Weights of a small transformer language model.
Architecture: LayerNorm before each block, learned positions, no biases in attention or MLP.
Each number is 500 + 50 x the weight over its row's rms, rounded and kept within 0 to 999. Layers, rows and columns count from 0. Numbers have three digits each. The size before them is the row's rms in percent of the matrix's.

# v: layer 3 attention value, 320x320, rms 0.0931, rows 64-106, columns 0-159
# o: layer 3 attention output (transposed), 320x320, rms 0.0785, rows 64-105, columns 0-159
v64 099:448489509554545484552578529538549478432438508468360435489403464441449551477485491452500503522419504451576561571496517412494506586590492425485490519511553498510510484532497477543504510479496479495578424473501433486543434511542534516486460384545448479502472508562453511466513489425574405588489529423447517488473617436596526445494424449531591517494424564581484447420494490392464611405452477502409484600521511475447515476458511511513533488533494478530515507551452492551475470604507480
o64 103:464546497471451564513416506472497469546486475473529476554550512544489556538501481583569460423529502482468399479527472565520450492458573472470540489474419530490496509509488489486506471629454464475462530594448547533474472516540429507526474612547445542606495533504548413411512565491452531459506505463532477436403504432524550549486543534432525526505521451316474556490498580510527402560532462388538496546448459524463452537547514479516518521469472477502531471382510489441501450529447537
v65 097:459481440541527498490514552524570547403413516427464508505516557489476490419434399438478518432468514452595444514488498547633566501557489483493529548544393352481478503517576440528509496539504532601483496539486457472512467537534542468552507431593429443541508448483443482530567570568384642444476576483428403517507423508509501483517533539493516570503508534390516574458536385514647555503510503464461490466500457426466461597517439544437469493544471507527508511512456484456518474500487504
o65 099:583515561520523438572486423542492430513586491478435513523508484399463542479571488467424454491426438546534469455460438591470528485377497445635469478472517559483491438404483532443535461588468459454524537410447449486476602454536548417467514521409514513448484543498543473456425470530532507463503534531526532398539566458501641518537443535527490477381512611471487468511388563516442505517463477502535421517439541494549596450524542400476474400439526461567553483450479497384511475468431463
v66 107:414515467529434512549496558653505560539483496476553459562435600539449529501481514521501500504627495535515405538592605513539494474372536603466502528459425522444543429469616551533510484537487485502415437573514498570466487520504441528444404522484502522515427622453479465552471458563509441499466515445481417513476474512523578527548498488490453554499465475523559495499492462460421442459493500544471491449470422462486508430497481476459552568475548482594492456491506520461548539480482522
o66 101:437478518487515443515538486445439432515438660560536505571521442508545488418559491542506469514503442473433472516450514515584515483543456482502604516520509552561508542479421502517417491458472469540518537612515486502457472517542514580498529461577579458500483387451575608520534488508561509508456492518508585377518448435429358435461560434495548436458560425546343530506456442506516551505453461526458537459579575423492503450466474423484438532421476549532542504442533492507450487569468477
v67 102:434521490451428468513462531552509527558512519540491508555479462536526496618426467444530562476561506524501510595527453558400464596423548480436456520503506512438543495515543526509483455470456467438478425531542471594543466478478502471412577560471460458442449435551537547514503516436622566479492573502615431415431574552456491461535555489476505565460400449456458499454535496521474563589426552438540463452521430482562439562453628473511528454432479624577534454536455472443528461529433362
o67 094:483506480502522456502522488388549545478399489507531449505498496558537455453448491536520413530502494414526429519394496496562624469432479567552516479516463559546594515518572412436454457514465510525551482482505474450343508543531496549567488530608554516501453506437557514498448487505450539576517401513405574496465432487497477455427543423510507508390498449491372546485537503479451491429502385522547476495521448582436516450528475474500479578454535437543479497534426519470487472515487643
v68 100:529501530522464580467525504477480477613452526540552437481454596462521479585535501543521543538395484386472526481589471503408479508435509558494394467585457559508496447521508447530455471592442467485535483512572482521562561478499392437625496437505537548545530540422450547511441478540581492502519399470399527512472429445482463399567463495533592506565586523463527424572498416511385467527481589424528530476439530519514465485523441426473553552447468525398461569503489546449479490509481499
o68 094:530491466540518542548481508453414463452625526568471475540625484509504515397442490467482564497466509579459504528484495410476524521544452548504563531498499506511500591426457416554476517534508601452525450493518486500462533559509536551525435451488435535561503491618510498492535459461462496592514509581484531536432458480514572531461505501555440545526506564543384441430580620525613459493489433542485457447456549514424413491407515507597519517584459529482480467545556493439484481515468430
v69 097:519487510482574581518492561495439385517478491506545508434457468477574488546425531515557478448511472500436482548551504478535521557441449426555505381513522600451418492539388427599452559610411529551428521539447472484541535421541510440501501458517482554460484548571527542544493471518470565385477431411454588494459518479543439577497492408564516440538605544593494512475407506522635501407539477480567528569472394455401573575516591541427506495471475511504545495442491489527545480521440546
o69 096:591479522498504459518433499473469554514452493519459460479543415525441483493587531470510529580532516391536607467414492493492468434540473570470484491460428355519529532452510516430483441520490540427449414521470430513447570485452504514542489477534487505565489512531477474539480591500468566505537498516449404474400522434578531519535497565445479480531455512459478452476504443486534554518538498635487458560504599580504481479396490521455457539453573570433437477458573450474503532435560555
v70 106:523526571505495474443583545520544497593426435517551462468517474524475479430539532495519480509464490638502594509549455451457477480446394559486567586587514522585537417515426543603495431431596609507525543380528490436563515484426500598482468486487539473502487457386554539493451534593553547476395470482509513466478445486480537546413443494450482491463419474558515582502479557485558387460438413437514543571459418465466464486537489523482527502531445486516504421515506550550481474540554507
o70 106:508426332375510504561526439542520477490499532540467512483539544537468506468433436575406505513547574470529448472512461606538578575574535514554486476429547429468528561482483422492558479519432441503346560602485551494519459509574479537451486579471464493484451456478468534516444468511507422481557508517530600527444483476504507544570590545480425521415582462475529484430515537485499513453579525456601425412516523455553544509564507500469444476553566556489510468586469403460462519525457527
v71 097:502560498472562448471506505458525510466542504438545531426495493595440462480530618485540434449510549496473486488444528419524575531480551500538516519554505477533510504487468560460475497552509475548429449536573405438495507484527470512434476494543451513551422369491487558576427485512539499500458562396529484545557507516537544454556573506614480568592409532526551497472400516500499476459479509488538541502541522553519512497525568499450625476440537472530480430507492448487552559484584562
o71 100:535389519462473451502560463588491445557458459512469424366433555539439512558438464508392483609513518565550621484456452576503464418516427476404544467500473539441506542549484567432464494545573460526557539530414507585543438521467523539498433447451517499515530494487518409429596507515440513465473569630487536465348431538477491501408501504477412487379544531519370498433574499562537543514570475463484621485436589473519514599478499524514464492521447500474520522449529451599496476574514423
v72 108:517463586442471491410592519553544496584479518512618428488504560450512476495551516485503374546435522437524508508601530466526469481431578475543542521553548506510496386546424513599468497501401477456425566528565508478507473598446425540456544535381461457428524456546515534521481438489534490557591495528525523501495497501539528442521497568454529417503461487450542485507399560417505452530596425441513496551518577534473486497519495511432561504457474464430492513477434520537415445551497527
o72 108:513493412554554512482483510383463517468509541504388497457543520566548562537444502466443529461485579478550514530460438416467526531559445503520559491541540526421605546487574511460499539478551527480547503529466533427483553539574489472563523509576517488562438531516510544517490552436506449479411496524497616539506584538564456534555496507477477531543555571497421479486493454442498578527450543577502626555455531387615482519600503541622404453481494538603550525612523560369566607526550493
v73 100:593526542531492410565405477476459507491567552454369522437568371520496508523442492483570371648486492470485449449458495582381553521586558517500475513386487559517546478527375520462453486431471564466518610563555477479504480576559462484453521451504539556494448433475440538431439532492604527485583524458529536538494607528600451448466526610510523519559503504449504479451507466508560474449497558422520497578444511465425512496460473498556512441451458489559561468411468508518522534425503535
o73 097:511523495406564567435534520539461448471519481488567541537527487460482477446457475536546521401566626408528540445428472518644459524399474434487454446420497329399448594502431502528384518523512503502486427489432482486556570553456556507539493505483535500478540522516516519527526504530451475536468426529504455415595486617485562537540367475481572470426455445437425445504552509449541441623556533431549536490456442563455489530595540445508538538465540463437531489532431417516584545477504457
v74 103:503456526562578479458477519441488500522525577548388476503525553545526541487583487436492599502432560501461581428424621541474452586511508481645483435438397500551520552494437445432507608521500443482537498435512475563466493382588583526535450488454584509519471466523439478516480420479536418510537470422486494511539592457457557543616510494512525503493506593551504522532581481645568592477581497456502437511441422617518459495448563465512449499462490592532651441523446475506403486536516543
o74 099:486546476489469470491471517515539563423459385389577553575513436474503466527397555543467505393522594632609449462550477480458482453488478513407456523529601487473492501493501512516469505543423569511489478525502565496583523514416394514457526513512462520516434499578488521467447599451527526483523557526472531525451499513508563443475462497556514497515452472472554458448504558539348525443402417544542504416412536554557488523557496484506441502472539440556398536566416429495544432482510523
v75 101:534497498552478558506653474603571583444570582437427558475535488450477542521485497506427461455495501610432584606595503508461536507503358497445467514527404444470440481464441492499416536568475493474548414522411569476516512460466507594475590490505542513473478414424427473555489415474501466496431483482528546480542507492506548512514457458424433502475547471468516482516560456377486604438514413539475613533504451611500514560483582497489500484439518417481557536555501480588452476440446502
o75 102:533462452442523482513473501508481483575472550559501455547450586510522427461514470529520440472519495405526542484416535493531447494524617558502507548530514593487571537513556562384519513535373520552532441479509531501450536528462504495451410622406516583463454527562519592504500607520394532534587534546471553554436516517431476527495606490496506523513425509614506532474427582500617543457442470483386391405483494444480477482483400440430551555438525496466522556534518579481521502535502558
v76 103:548462516506492455437451454564527526525508541396545450587467550427507497533518488526374561492556446490513561409527538589457514452510557532461520518520545480470544489633537475495515526480504411485419447513386503540457529429579556586502447488455503544492507446482450489460496636420477449560468505523394545563521505461488500485525550477525581431504584560567427446509478473469492582526485519546431559576519465441570451360512513566514530434552571626404452475517546543445471534418494429
o76 101:467592543484453473556479474461497585463562505507489561542499442500510529402515552580562505497532542507422498596555513478464492555477504497490478535451530497452476531449455491548463544573470537475509510416601547417449518593484518466443573544521534505485606560561477499473532436528449468508575424480583461439485497472493464543582559463596485483517503533487564479454585563432622594499476508488527447478605563430473490493454456447507425565514514496491563389480575451509519473427508597
v77 104:484570620467459516459493569520490468510492479473487491480517452525522468525512522575523577602578561458524467538474506578464603459540549491531551435456457501558591551540502615369487480513497427462495501432511562442487401429553482414523479514543548488500539527445538506508464520525430430489428558564511582422426591465580451487411417465459574503543497521465477470501557518545483477489481591421475569453511472420566518606526436554510446558460519577478504469575551513458452505520455559
o77 100:505478398513477513570523459511496547372391518524480375501484464487524532502467455472524451442502359480491484470510559460490423435510493452576435428622427569419449488503498404495501507512450512422506499551480527451451531554538550578487450423536509466473532445565643462460536480557589499485501492542478561492611421448416519588440494573482455501459503519477459537527563469496486480523416394592498499558439436509547494456405458521466553471484490444446520566512452402546559523511573453
v78 098:527533477473501541510526441518467436550505556547461542567482553424478462450507551542524502498419499480490486484649507507631541496610516502424445505545525501493577635556446488532552484384450497512541457538413448355514437450434428549455493506502429506551488482544475442466485555518553594468531524511422451506467518463462544589506448469488520535589509531587454488515469559510551521548490460542534440508460475541494510468508544454533526491463445403504505483460504435496583430574503552
o78 096:398489553564515539490536514403529492516477465522500414455534495570458537566566557490436500480504529443517480484416492514500512519492499514544571498476502526616542466442522507516399459489536459547550459526465479533499583449462500458631444409508502465553595465382484521573542436631492402601566503482544508457427465466549547492492486613473544482502458512404512476555525486478518535471554586518457528566524519545553478560518595419530497483559480623401535549588493502492371495402483462
v79 104:568380424529501517448564573409562549570441516515455454571535506557528545468494550537524495553474528392468568484571466487479442480552442488523541582561482467415525432438574504541501423499415484564577434457469534420546531442605505492478538559503598509521554495472437548534508523431551370509521484467408552448470502499506536376452483510650478472506525553539586539470530413462481532435474509487442475488496507441558447492475437465514513491486543453481475541455520558562560495489600518
o79 101:504580608458470517557556474490438491443532497552524505476421444545480473525533593556536476582480444535482541589474503447586569478434483460487482504534513498468500536509413541500558500560481488472466654471528550609630525510451477452467498511456501462469436531556523521495504458510483568493462476532609537514544502424445490638496481556415425512468497544388528503519465569641508561538490428547538462578520483545453604505432539520578537576424559574466517480510516427466420458554445486
v80 102:555530444555592604509473503495546564500461512354547465591544506573483494583516505578521497487510468510581461468512517521585454510469522468571542528464485581481497515501523456473421496495489561582649456386455484452467555483485654455538478515457496453524502505497475484549597440548472483595668527512531453542404562466510510548443493551444519408526494512574438483533447522602536402536548484490522450488481579479423448469477473519461451422422474414463611495408512521453579434598521477
o80 103:498577644507457543535450465489482385524504520527587580497463450527503457482331537537519545444473529441494481527439521485502542456509527523461599605499513448511471520460456534439482409494591500481443525444526456559526496407582405457575426469449558475579602552506460486534485467442424450549438492488537528422559441532491530499580485433550534553451485502470528487501519408483585509478580483541488454576480425364513603548474503445523561579519536518595532562533482437550598491428536500
v81 107:529378513416492449530556421479517463506463460392428488579458494420497462450531645533454544522447464493510486450488496566460498413556452475476602513458523579541473499500559488444450529532503522483505471536511546446466508546440490471445516453525435473408432549560520520422466585481494532460559546539436499492504403555567448489478492467520555492402578363524377473590545512476471531445488504513442513503471598447494494588449498453467662452460484512465460531476526537499555485603580496
o81 105:489528556504578523439472486554461523539553519551488488426526574611458564519464526451544539445559595559565481405421427471495424594437525465569416414543437507453464583505450533469475517458515510451448492467504499554613474357539554413501493497432616534527510436512515525488472362568453464477452446438572515531501485466467434519479459574501465594541530553520465602429604481471549492442494576545503527407484384589541503451536447518591492497511460533479516476553506489523589528385482422
v82 099:478448527473490549432492470392473537570532442488592489478514492568546446535535482467504495693522503513569519548478548494470500431451523462545536554414440573492586497519435476496560515473613512633513516568409460475497490410424510466467501477500484549509524476419481500471440578486603599501513450412544500451465473552509505507470500512463535486449532564495429522482486572461498516460507477500546526535499483483545656388530517445540482468551422423450575438532473426557498486549554377
o82 094:473545470523440497536473470514598462477534602432588513558523443450401527502460512522513411350551521475523569509480460441508408517510561588455411510451597510481532511523485554365436577492507514495455580417445502545535498549482513478542482499440546458409477570566478486454519520476507482508475558573535522531618590482446465553575504595539480480445495442427440553488501486556537495522448499508480436469451469457441499502474520537509461570580601544449520469447511482469397435502442601
v83 100:520472550459511420465512590524569439543545450518484558522491528551457529482543629473493498573471500520496484567503588544489474525483578527468433528529417538469543496493506468496497550469415523434571497482534462544712503556492552497559442510509472514535529467481539578571510435540494452591424578483491453515469534547430443553433555588479548540564502459507508481540541467467573463393401551546415485471446526489518448469411556471568480447512536474453507590543554516466476397508567520
o83 103:490513441363517542502564580514492608505548506456439497540425477521512450508484521508443502460469511563456470408480483473548446550522448570467475481560594581482494471557478522504441544610531469528529498554509548501406542415489378534561499530492488597528528503549486463514471546466559450388654501622520500384373413530574468504494440556453510529563494466442586497403517525574434531492483533548489486522499582545397560429567464565422605560471446530491594475491457424474566572543471465
v84 102:472545538563501461472493536455504453449484524520428476533562463454505480561379614472493599584478480574438594547480476513418490567482516496497539552516512393413521516470555487493576527543579441474460442504424483549447403491477493484512527532468573463513443426463565535478499530556510483570488497550474432469432508467440509431454394480466439455381419506576518532475488571477483450546501495390480477514434485510611527447565505491496505438527543584480528487410518478457534521514523475
o84 101:496513385425457544564492442506397459495534467466488457577535498519584481443554488552461459448534478448535517537653481505510510598529526621444429441497402539500602501528485413664460472548516570465588488479542504568489575472552563530557418513580495379541508680403420515502528451528462498465490485461457502454496480411494511537527511484540442527432580485477479474490441524555507474390491467484560628470526418528484430478522543549480517561509506432504536477531478438543479518460483535
v85 103:456413538459454473493542543409399528485397436467542541472558497565503519440448483527520486587485490431451483467407557454507605518572435501527618512422547500499478586611508542423508431497412545448516514577487468462499453566524531563543601477491515509473607431496536502471499363536561420482566465579485486525412510552558548453504534434484540486501447493527490464502465511506515501469530521449519534436524534458557446570516418462470528477526506498525484456633467513474430464608538405
o85 103:515471531524569516504540446503603547483550537519483477535517520438446491540473450466511500506568517567524573466533497536529357536440540541503361504577421422457522441527394426571536490450528444558434504520517427489504596498529487511526541519462472501460445585513507528461502486435410530550461509422517500504457497402415515500567491546534508513470519499456512553568490476457451405448510424423570489598553515488512527553421528529586476479510428402549542520498535514591578527511499453
v86 104:360451465542414513543529471486425538481491502537525514441457542498433404514447634535455489536401559435493437588553519542567466501526535425492539493532567485527492528481405538529483531514488483567480443485437514462519399571501493546549411436485461554536399516486505489486523474469536496595514452470469489509509416420429501515535583543487484449488458488494478547521418431453428498483536480557535603619510510607586465442587468497504521501543477610495467531481474455495528375603528437
o86 108:543505486557487507446535492491568460548514521541435470547470520450524591513488480455421488452523425541590607490495502484443507502467539509433603468491530488503517523504567511507389505450454612538553565483485467532538549525416565462498547500555525565506491527462484330475520561449536514487472496416576485415471500475531505471550431558449518638446415469440567553485456537431574459514516497546538537533528509521436497485431445437596524565441470448519468492482527519529495543471446546
v87 102:551598471558476452502476462555510487462545496466555567465454542534565475528538472437506503388535500431611476525561503533508534359511440501402427546539558478420537520570476505482499538478481571561519442446532495484469505484416469490458518460587577555414536471419522404557455503574538519497540564511500526487604587432459516606506449471535469492539473467475535467507488494570552518410506396496516484431528544569615432537568471464496554442471534448475503556543498555509445537548390560
o87 097:552492554572534511499567430421564531529537500504482397485590549457479587554438559513509464555451490459479528401544564541440558567425555556538533507437547489494502501449503480574596412585569483524386505506515561514523497422547618492515512596445464512600482478528481621412567459500477505590550502506486559404558487566495599460541593506467564451485501684527508525451491547545485457573588607553546595479477533444459510524442481529468525479492499501563527541433483592562520446478500497
v88 097:522388502527475497533514396481404541497562564539522510449391566440472523475482569539509610489513572450536448557459442487629564545439486513473572517473437446447506418490414497486493474511460594478499468480521497513537493452394536442519497429579565529495507463568494483484564412498449531482506488428428534486468551554484488553490557447473546472545342537450493532496445494508513522447492534554441533529610506568516555541490514460576509471445460459527441544531436560450587463459530485
o88 096:462575505548517523485496530540519508476455507446415496494476479444570509555500481437438501505473456510488539453514574547482489439530531514510435430607465484412492471452479595565500604515480606471506490507498470465524557504513470506537521636464478420436411542485455469485468616528483447551517479496645434538494440471478468396501516535500553522494500424408453465515615529515519427582450431583638434549521498506535570609585554452521528484546487584519513497436510539484509457592597538
v89 101:552493433517487431445544495482458593569428532425574476545503565480520431519620490516461430519500521469460511472559517451521506517476547424496552546578514477503543482566484532573542583489550490507538565550490545571377579482538418405426479476428566457471433532455541487477584445453576479461464531405506426591524534466527616472451569478543450539532471319487485522546446548473451527492469512494555460522509481459502462580555551501428449543471594536594570461555435482430551471490522502
o89 106:461546529517568627584435609479469394405525439489485456508500517561524473475497469484573489599534570549605514532469487507463505575537532525489516471427547556566475463566527469487475402488424502468468473464626459457566480496506509647497510565527472454531565486515477564512414529501529466487562521567464505449409510573556426563435554467513522576435590575547460562479495497541528404509548534500440591479520472462511580468429513519527506514506497431528456448526560561581488638492473549
v90 103:538459477373549520516442518463441589605448535475618518468514481546498504513588547533545404509545496385524556518519451577525477514500521505497514483539457511523510333430485538539393467513438499558523388463446438461484542477413599514575485498588469462552451494483524504474448498559462547450483517447469580530429453530443456537523486524530566382511451496517539558511548556590520446483576524480546472530495443481427344560482428542489579493605534537476514582424534512551575490491529496
o90 105:521479559484450498558509395540541555497486466463462496520445474517391456515555490549493568552479478518528453339492499429444509458507430588416541546492440486472548533459467500523585535467577515483585558459467441576479501462553437458394453499415566524490548565517540470443578492552481386507465457561475481492500577455592485466475500528470450670455563477521490446437410471512538511526519387587586515444448473488517574486454535573404506486534583475532573528526490550397487498425474536
v91 098:470492549439565480524520611392424487454482531551513542517507528477609518430479543485471466476528566509480484436488521534581534524372463580488535476514464448454478565587488433506577497524542507526487445521528467539556592452482533522473493449548514495538507516493509467475456453535480545448437533589510557428498550600453472494511584484418482476469455488519489466539554457517425527563552400456447515502471507456498481417492523492476504553532470492442471547520628486572461540412453483
o91 102:471547399421376511515448413540463404462551511510550419580484485466507512634566492514546451564424480556448470558495572433520484478517542474431448519474555515464512493545465549473479489404538521473526511513469609489411441486458510380512513576458559488492568498422435539514485462527496472481477401405542469467452473475507532531505423498583444366553532497423455507535452529468497475443543534574493529455517492450479455538494454487562572472482443576555445511419504575419479512553442502
v92 105:458556528574553532536647515541456509554523506422462461432521551465533443556537583426550496558444532482462517516534517549544468559414466558486482511559506587577468510529476436540498388599553474472501476510542585529512506561565484535531507512465482580519457624504536495591484552420498519409485501486432483515476526440552607484384415617559425531407513507507415559504417505484566367530408455466575509525560527542597502495531430466472544545539548504521361427467530529457493551552499532
o92 100:457543437444507526554393499494640518594573531612546504578490480542372574475497438557497606470551448539472531632495524549512541377480484442509553489548599505487584500459510460481467428406484550557477465586483481489502493412491521510470398424598543517583521458478447507463485500560561453508488513504577492464566524484523488510473622517528571538568454501472504407513458493446526579547577497456497479523534530445486542421397477431500490434482400547514469553573551524484522527469606477
v93 101:513593548435545497493456486424524527514425540534538511494506398500428451535526444455557484519524504509482480510459483429593472543519471485530513458576438485515453517533496433479505434524508439603480465521509515495434474546562489540513475486439532511551527536603536535514466546475488521461481467496516512529456517512565536410480481522528542516526468559446490494521479488585509593511541535529510521658468555418493443436442573454488432499445529588391453407535460490557495539501521445
o93 098:506486430609531514531493432523492508560483501502576510497535528523561516472402504465425425519548477507492516555518512520551443533462542596549518538432493457486405465422464514445506464417553505480480634482499508572430510419539530532513419430491432369536462549435475449520499461575533570549544576453496506480525470500515601561505437393539410438415601469673509515440472487509495492569464423380544471453553468563474534529599409479497489539507470477630529468477449488488471432522620578
v94 098:428464495458473450508512539519511510471513433468462519512500484460534563455420561460510510515541544483543549510500455549555553554487433484510502438546550574529484500572484537553450597455526412430449560400448560503473446515519368502498468573558378450533453492563567476568528509517485459491608509531495599470444457411585546507572549483471471560557554455612510592470602482537421519467402471446541427415420590497585562600472378508620501480532502509564489467452475570530561441538533433
o94 095:529495570456467520469535537545433481541538534476505502384468501557366482516528531540445541519494512482487430461579497463572461523517537488486514514484519545476521476487464449534512486588430545589483421556611452505480526428600607542497570474567579520505511525453474479448458396527525542470483492500471456524489533576477451497490485464415461538448491480468504368495435429442536491537659455537434567548593415445386371494548421522460585541487514430559548551518527538438439503441480572
v95 104:519459516523512572458458496501499573501549503527474447546415500488484568541518457564538449500553448464454501448527408493455454609539538569575536477443458555488591442454440392509543619499563489519463459534444402503501566518570478481554538448504554497440543493542462497518429459399540524569493538504592491562439508564423455475602569539506498350550526460476397442408457452522465535546518549545472485577461514563516468528480439519576529539647486471492533532420538485548539548451464443
o95 104:446484467515455507485441542478477495507441590493542457465535488550460468398563425541600502492510494558457455509582527517531559429481408476419480510530513503546462540515481572356482413494444457450517545463471553563415407519528567478405434499463433507490558520512503518496547510512463660507515491493443441539537519491506502443495512580451577492502555503514584577572521566453524466496367491561531463470505464370476582483461558462468579515431537443519478486539426542498451505493521463
v96 099:506476544560561544589514544467551476457476468544404537497474437500484441514473434509437370566450477451442446499509479446598535519552433410497529512505471496524415465467503369485452481513542503512504460459527528500501503567455511461515563603550522516548509444491432485587469617424493529476485475496426443536484558394481548499505538432573416479533515519532507544610554485488495512522515516558560445508534506441537507479504553460530485459539475411472542528456480526585533578539550496
o96 102:542509512481542553414478498478435491600496519526539487463508429505585488532482491510550474555574527524411504426506517528534447531546636478531474510515415553573460500584454557531459475439511521452456485452551443588511510400494502420478450549483499485475516534626442534449462455492481565435544515571505538518540511489532541452547619536396517468463470520464453489499513466469591541548471468578403514521438503524372548536443398556451494533446543559452442482532490560482445441518519516
v97 103:459568568562478479520503490534561600534447531495600550395453505542476593564422394563488513494532564445527345478415538483501513464495545449525470420578436591424491476470588457580393514520470500525402557544531470496556470436505447458527427494411565571455525478493446523440542484507504410404432542496525510520518464467503487503425563465527538476435481519476599454482554499458460588474444495548417556464492562500483462470507480554551546599470473551501438483554436515504525522418523423
o97 108:548492596437438394501463479490490474502429459502495550486594524581540447482468512488502503466453492513478475526480469414518504475509445525475576556473474435450425540456537441481491452447537466492553515598533557492529496548516589566537576441651486451527486542512566503571520506461485502562492464468435488437413538560544515499476451417470445482563426473623549432508497555533515447504547565430471470477466449519410492529447510432466416410506457411548484533474463541445472476580413582
v98 105:535582515485373561503442567481610519480447512482481456506595528485538569587514569450560465541503527482433530448510509458546573552548526504507445568558517392492482415464527545485549520589559417398610479547519500538519425461494531446521496420545457469398449451478435470488418384480547444509430532490463557497516460502491569427474532533500508486502592487403527439549586535578485515559572498516521455517484476469525500561418570544478523486429418558562463474450544562488469484495436607
o98 099:459503501570599481570560531534406566524500506489541440491518454578463440430480455497461484471450490489587593557553497531447447522509467521551574531520496493575567427545467446538445539501510483533592503468420493613449526481466448491499473525489468458544456556571502497497571561571453517511491547561478377489385405595471479533476545440563446521414469525496397484526471496485542450469435464520501448506579530537464401454517437486436450506527593476572475514575496398474500554547472415
v99 100:429506545434526541435467402470476576503573512553494527480408480534566518504573585508646447465549491483476497495492503508523481403568432447574533461444427465596484501458490520450508479384538551455501594474550464468538496449579491419484424430478439537578466487580541521542373502483509521518581494511501434544414493515571497476496484476535481513460480427551504507478464506441504483525542499544550451577519503533624402523547523482454541375502496487515493418580479529429561479482532622
o99 106:531454552550501635521535506524489491447522423403547514518548505500509509477539521459485574531503489521562540555412497582489474557520567552459480437487461459428490551476476484498540606487525573512440484422493473410421550506530516554375508508520518477526475427478427560468491489547478494482454530440481591535383450493508473490492560540577476558472532494498495523498568451485484558545477477487530493427459515528492488513477484467536466520597514572502509515491467506513462448403548484
v100 097:503514525434466461546526523412473440522620476419509524476525514491509496455468457566405598521557441460492522401504513501462545448494477534575530528538608459575548451550565461530443471555440404452442466553513363548525566584597475509528524615524465569486522516498463479494509531459524534494467436462419486598552548501496496576523475498552467549516458525494596620408472512437444498512500506484538517417456495505435492448560458494432533479519508466488506568474439555483522480466540545
o100 102:581390520471544553519488422488514416471465539520534470450449442441486502426479401472487471586455475598564527523449416441557420500478503544432432489422447481441533539525551449528455509515449449512484420481530563495483515497482477517517571416382428515539544469440488591430541545483466506535518460562517470492486549532579559403415559546391409462416572497546438434534519480502497485473451535437449550495495504460477442510439509579465555528462495422527552495473493511419466506420454537
v101 104:571539460481488441506557413519433502523412453517467495510470578532541479596458518576490496478573533472603411548472488602489459527540354566494435493507495478559501523472431484434519562501502530518506545580524569450591502525449495544476417424442468457535509540479551516497440581488544477500531536497494427488524474531426493611531454456570498545616540565453398439431489460534535448403519542536576544563485474514425534507486442457492413435489501399505422526426519594477599586493514486
o101 098:456424573506479484425499654558601454530491542597536417493510438459502498457552492414524462520580426422418565431519461444512541422503522478553555469555444472447511479532552581612377468526423540444464477481555494490469449397471456492437524575581561495454496497513453487535553500546514493502414428432433586445516507448511488486476541552545464548503491599528499539571537500547519552474414510474536467487459538310465557523523645420534515434525474644461504488498490449441412438518525496
v102 100:496525528493506498485362604444571607558429370396424462380540528606427610425530425434554443519415530438425539535487486449479472601472441487537535490566460503540491548528495460490434490493496449532433578482518487536476545491561433452519458472473510542485465492376468448501418596565519510528470562533552456422556502474501544503481470480528523560488541453502523520457465566531500485516404568459545499423520506507563558611543499483496527541567501339419516492491520460549500527533520451
o102 098:485529491462542540544580460527520427510524594488590494486521492494499488547516519448465541470595545560497532431501576489590498485483507496509475481434486450529519522442452543537521528543467446567461541476520427578501484533583505512460517547558467496526418456540576545491490521496562508511426518489508560590559521606487463512505507482503486504564469519560450549441527458406603491498519504484491541496458443485447428481464554477444504368499472548592602522529399582509463496511476529
v103 101:501436519496505529487573480532615557403438484535591482482454509463579492476504529432475579482519497555463521412518438468549461609520570549460480478555494526476472469490399508508500464376540489425504522494448494531473600434582529435462470559464509504386591426481503518509524438580498528452535479511489397536497577555429560461509444514500529444600474444517486486497461482503552497530547540487400506476452554504505503491501527495618551475501504611554529463445579461569423496560533517
o103 102:456558501479492472492474525453461505522521401429482487504502467523534509506562493553494443496502540396521521539549518411421447525528530374492448497499397518452541517475488543458513534597455541456569529503520545527548513528447486505529432475477506569555536536416392527528471500477501416452499571332512450381476459439561447375544567527463484455531487529450514485460518590374448457466494425457400439565518577541518501532477523503524513518432480413428383486562502452544539509528474494
v104 101:473458560421500517531542541520476466530519502530449534465509453514545479418621412440507453523472521483519547535476551547453442442528483500479518478444513519508447482505574452449560520446491440577396401483503522520529511441485599471543480422573486518561490521522473529402554517456510440501477477529404457472493559399592524535448454553473590458472452536629470446555469441458466482567438451562488499539467514524526464520500429458614545469489484492582449595617540462541574481402408534
o104 096:479464474528383616461502458438553523534524437429569435487480608477526537584498556534503442555501441590437500504573488449477521550446491478478508423508472471498424595434508410539434503528547579422555600489582473460502521417468520453456537455471552464487520490532446548544462479464434519449499573572552495619580520574557488467497595600571511525520540463424580570507559533519543461454447557522487490548527497508546561502491535461451452526572541469487541487538501496442519421491538529
v105 102:449474507536493525504506542434514466597503480479541493494466545502516450554471518553523435543448549521392490532521562492613417564469499509524525518507533463517526403512485460517501638507549487521517559516578591558484517464495430524476536552522531471500513466594491551566480395611497524459590545541498573473512400542425456482465571478531469478503449472485523514449433471421445407474493505527468485486432543483467471490515525451509429488489516577599493418530483511477505417468404622
o105 101:510523376490525551536465507474419419463634588522469518479535495493406542511499515419537552516481464476549524440500475503481522477543509559564450548457501541468508528500415513507555552416520549473473435514478467469433438557439495516552442582608520534447532449442483475527450441401531474555501607497628454493416590525463470482475487603520468459499613524428432467454479475581558528419485476521590528527570660479567548586445490457497538576417503531448478558604571470594536527589611484
v106 101:467503470581444534494496555459479534607494492557535536434513510563500463460509541457439484530528524460460514502514489494441451544555561589513497540560460541518466511480431415366493390511505569505482561458465458487483488434468396486519518559526544606516447458478513496491560562505458464609580491469500495482591472591495544452530529589443529526478561528521474434470468450520503504483553416494507472519476479375417452589426430545487524531482542438467360428510504461534421488520479590